python train.py --num_hidden_layers=9 --hidden_size=512 --num_attention_heads=4 --num_key_value_heads=1 --head_dim=128 --intermediate_size=1344 --vocab_size=37674 --hidden_act="swiglu" --norm="rmsnorm" --norm_place="pre" --norm_eps=1e-05 --positions="rope" --rope_theta=10000.0 --rope_fraction=1.0 --qk_norm=true --attn_scale=0.0884 --bias="none" --tie_word_embeddings=false --parallel_block=false --extras=["capped logits"] --init="uniform" --init_std_qkv=0.0225 --init_std_o=0.0 --init_std_up=0.0225 --init_std_down=0.0 --optimizer="soap_variant" --learning_rate=0.00388 --lr_mult_o=1.39 --lr_mult_up=1.42 --beta1=0.95 --beta2=0.98 --lr_head=0.00587 --max_grad_norm=2.0 --warmup_steps=148 --schedule="wsd" --decay_fraction=0.311 --decay_shape="linear" --final_lr_fraction=0.1 --batch_tokens=262144 --max_seq_len=1024 --doc_mask=true --train_tokens=1198000000 --max_steps=4571 --dataset="wikipedia_en"
Each number is 200 + 30 x the weight over the matrix's rms, rounded and kept within 0 to 999. Layers, rows and columns count from 0.

# up: layer 5 MLP up, 1344x512, rms 0.301, rows 1198-1211, columns 64-95
# down: layer 5 MLP down (transposed), 1344x512, rms 0.211, rows 1198-1210, columns 64-95
# gate: layer 5 MLP gate, 1344x512, rms 0.286, rows 1199-1211, columns 64-95
up1198,222,173,158,184,218,194,194,199,180,218,206,162,159,239,152,218,183,124,141,235,217,181,194,233,184,188,195,192,233,187,212,204
down1198,192,210,209,194,110,201,187,262,168,166,187,170,240,211,204,240,174,235,204,172,209,173,186,162,256,208,161,196,243,240,193,237
gate1199,180,204,189,240,150,219,124,224,174,154,219,142,209,212,196,255,205,202,175,279,220,234,139,214,256,232,196,270,227,178,175,190
up1199,171,187,166,225,205,215,200,153,165,211,182,142,224,194,196,193,176,205,186,195,161,167,212,212,185,224,228,182,210,176,202,209
down1199,250,263,195,178,243,206,187,175,245,183,196,213,218,230,230,159,189,183,165,188,202,182,206,175,221,205,200,187,196,180,184,222
gate1200,221,173,173,180,172,133,248,188,175,265,243,221,159,176,200,242,217,220,259,162,212,240,163,197,187,217,212,162,186,208,102,186
up1200,209,230,155,264,234,146,184,162,209,162,143,209,150,152,205,148,184,203,156,215,264,188,142,176,274,169,213,197,226,237,176,187
down1200,213,218,212,211,214,202,188,206,219,227,253,189,175,214,141,193,212,167,188,237,199,137,223,216,224,213,202,168,214,201,150,187
gate1201,225,189,208,225,176,232,202,154,188,206,195,252,204,212,188,188,201,232,185,229,221,198,191,201,132,186,163,238,212,192,206,218
up1201,173,167,213,197,149,176,213,218,186,190,171,160,179,198,166,205,234,216,204,209,244,183,181,191,210,177,232,190,178,163,188,207
down1201,212,208,183,118,173,193,206,169,223,226,181,172,209,190,248,218,192,180,154,156,189,231,187,208,198,181,252,208,201,192,170,198
gate1202,231,201,223,183,176,186,196,185,168,199,194,156,160,214,218,181,194,191,204,177,231,208,207,123,177,172,200,237,195,189,194,190
up1202,196,180,187,184,163,229,227,144,222,203,203,214,217,216,182,228,234,204,217,221,186,217,201,200,154,262,208,172,198,162,234,233
down1202,168,186,228,185,180,152,181,202,182,169,255,160,184,185,158,230,209,217,157,200,232,252,230,228,170,203,206,204,183,199,205,188
gate1203,148,191,222,259,220,190,173,184,240,203,170,186,118,108,268,197,201,218,151,243,178,221,130,258,181,236,166,205,216,185,174,210
up1203,191,223,194,180,233,202,239,171,182,185,285,192,173,142,196,176,156,214,192,216,193,182,191,168,208,196,198,188,178,188,199,189
down1203,168,156,153,193,194,182,150,216,243,184,225,187,193,207,217,187,256,247,166,212,190,213,220,153,179,174,240,185,199,175,169,205
gate1204,197,173,218,243,228,172,209,200,150,158,234,180,215,206,200,243,189,234,161,195,191,208,235,201,179,238,151,189,228,191,160,169
up1204,251,191,193,176,209,177,166,176,221,220,211,170,193,241,160,199,189,223,239,181,198,176,220,223,190,206,181,184,222,186,213,195
down1204,157,272,203,221,196,111,215,262,185,218,208,199,169,169,190,145,148,207,207,211,215,215,172,221,161,201,177,170,179,194,178,187
gate1205,178,241,216,208,184,192,243,174,226,228,206,177,216,241,192,175,196,197,188,263,252,172,187,223,247,219,202,185,214,156,217,250
up1205,211,239,238,189,191,190,201,188,229,193,233,199,228,181,192,165,199,211,204,195,220,269,176,243,160,170,165,242,237,176,228,131
down1205,206,242,203,204,252,200,198,228,208,181,196,170,222,155,179,148,203,196,231,160,168,179,220,235,169,202,189,185,208,222,175,181
gate1206,208,275,232,168,175,170,182,209,234,163,158,214,209,168,148,203,229,198,167,238,220,251,191,217,193,177,224,196,195,216,218,208
up1206,167,226,224,137,166,191,170,203,171,213,190,204,208,197,235,234,220,181,223,171,253,226,169,209,192,251,189,161,159,257,228,169
down1206,250,215,232,187,220,151,226,198,169,168,156,221,201,197,170,199,143,183,196,205,215,231,270,153,179,144,185,154,253,188,191,184
gate1207,205,198,202,175,218,191,162,105,196,188,204,230,200,204,218,220,160,238,207,197,233,228,203,204,166,180,221,194,215,217,199,199
up1207,218,244,183,204,215,217,147,177,201,162,227,199,226,215,166,235,212,168,188,252,232,192,187,199,216,181,190,210,226,150,187,205
down1207,193,194,233,183,191,195,245,226,193,192,209,162,180,219,200,184,191,223,160,142,167,177,223,238,198,165,202,197,183,161,273,217
gate1208,229,160,217,174,188,212,206,176,225,240,202,217,202,229,188,243,191,231,181,194,196,202,219,189,210,260,169,193,181,231,263,217
up1208,142,211,165,198,283,228,219,133,178,159,155,178,192,189,209,199,180,178,143,198,224,198,206,201,199,202,146,189,185,174,210,227
down1208,232,203,227,262,192,220,213,207,222,158,206,206,200,185,215,114,187,267,200,198,227,198,189,168,195,177,180,130,214,258,169,221
gate1209,184,175,213,231,230,231,190,194,261,233,180,180,241,186,222,142,225,231,182,143,224,266,190,215,162,174,223,227,187,177,197,187
up1209,179,204,238,202,177,177,184,221,176,145,175,199,170,177,214,201,167,254,222,178,180,159,259,166,274,168,218,166,224,182,235,157
down1209,208,222,184,182,224,249,230,249,224,176,190,178,229,221,190,221,242,207,172,263,177,180,220,189,203,242,243,189,172,199,252,149
gate1210,191,221,250,239,201,214,170,163,221,193,218,233,209,186,209,197,169,232,171,151,175,169,154,224,179,201,176,110,191,153,189,151
up1210,175,189,219,232,199,192,219,176,172,215,175,198,187,224,124,194,213,165,213,249,215,196,244,258,209,214,175,211,215,190,176,189
down1210,204,241,200,207,194,232,170,236,199,163,162,187,157,207,197,212,229,168,208,238,215,162,165,199,231,155,203,259,207,217,172,190
gate1211,215,190,202,213,221,163,168,158,267,223,211,215,138,200,213,176,228,192,255,188,185,205,209,208,217,172,157,164,166,240,181,250
up1211,233,209,183,204,167,220,204,199,157,214,200,218,186,221,201,212,187,145,170,226,155,187,215,169,131,217,187,188,236,177,220,197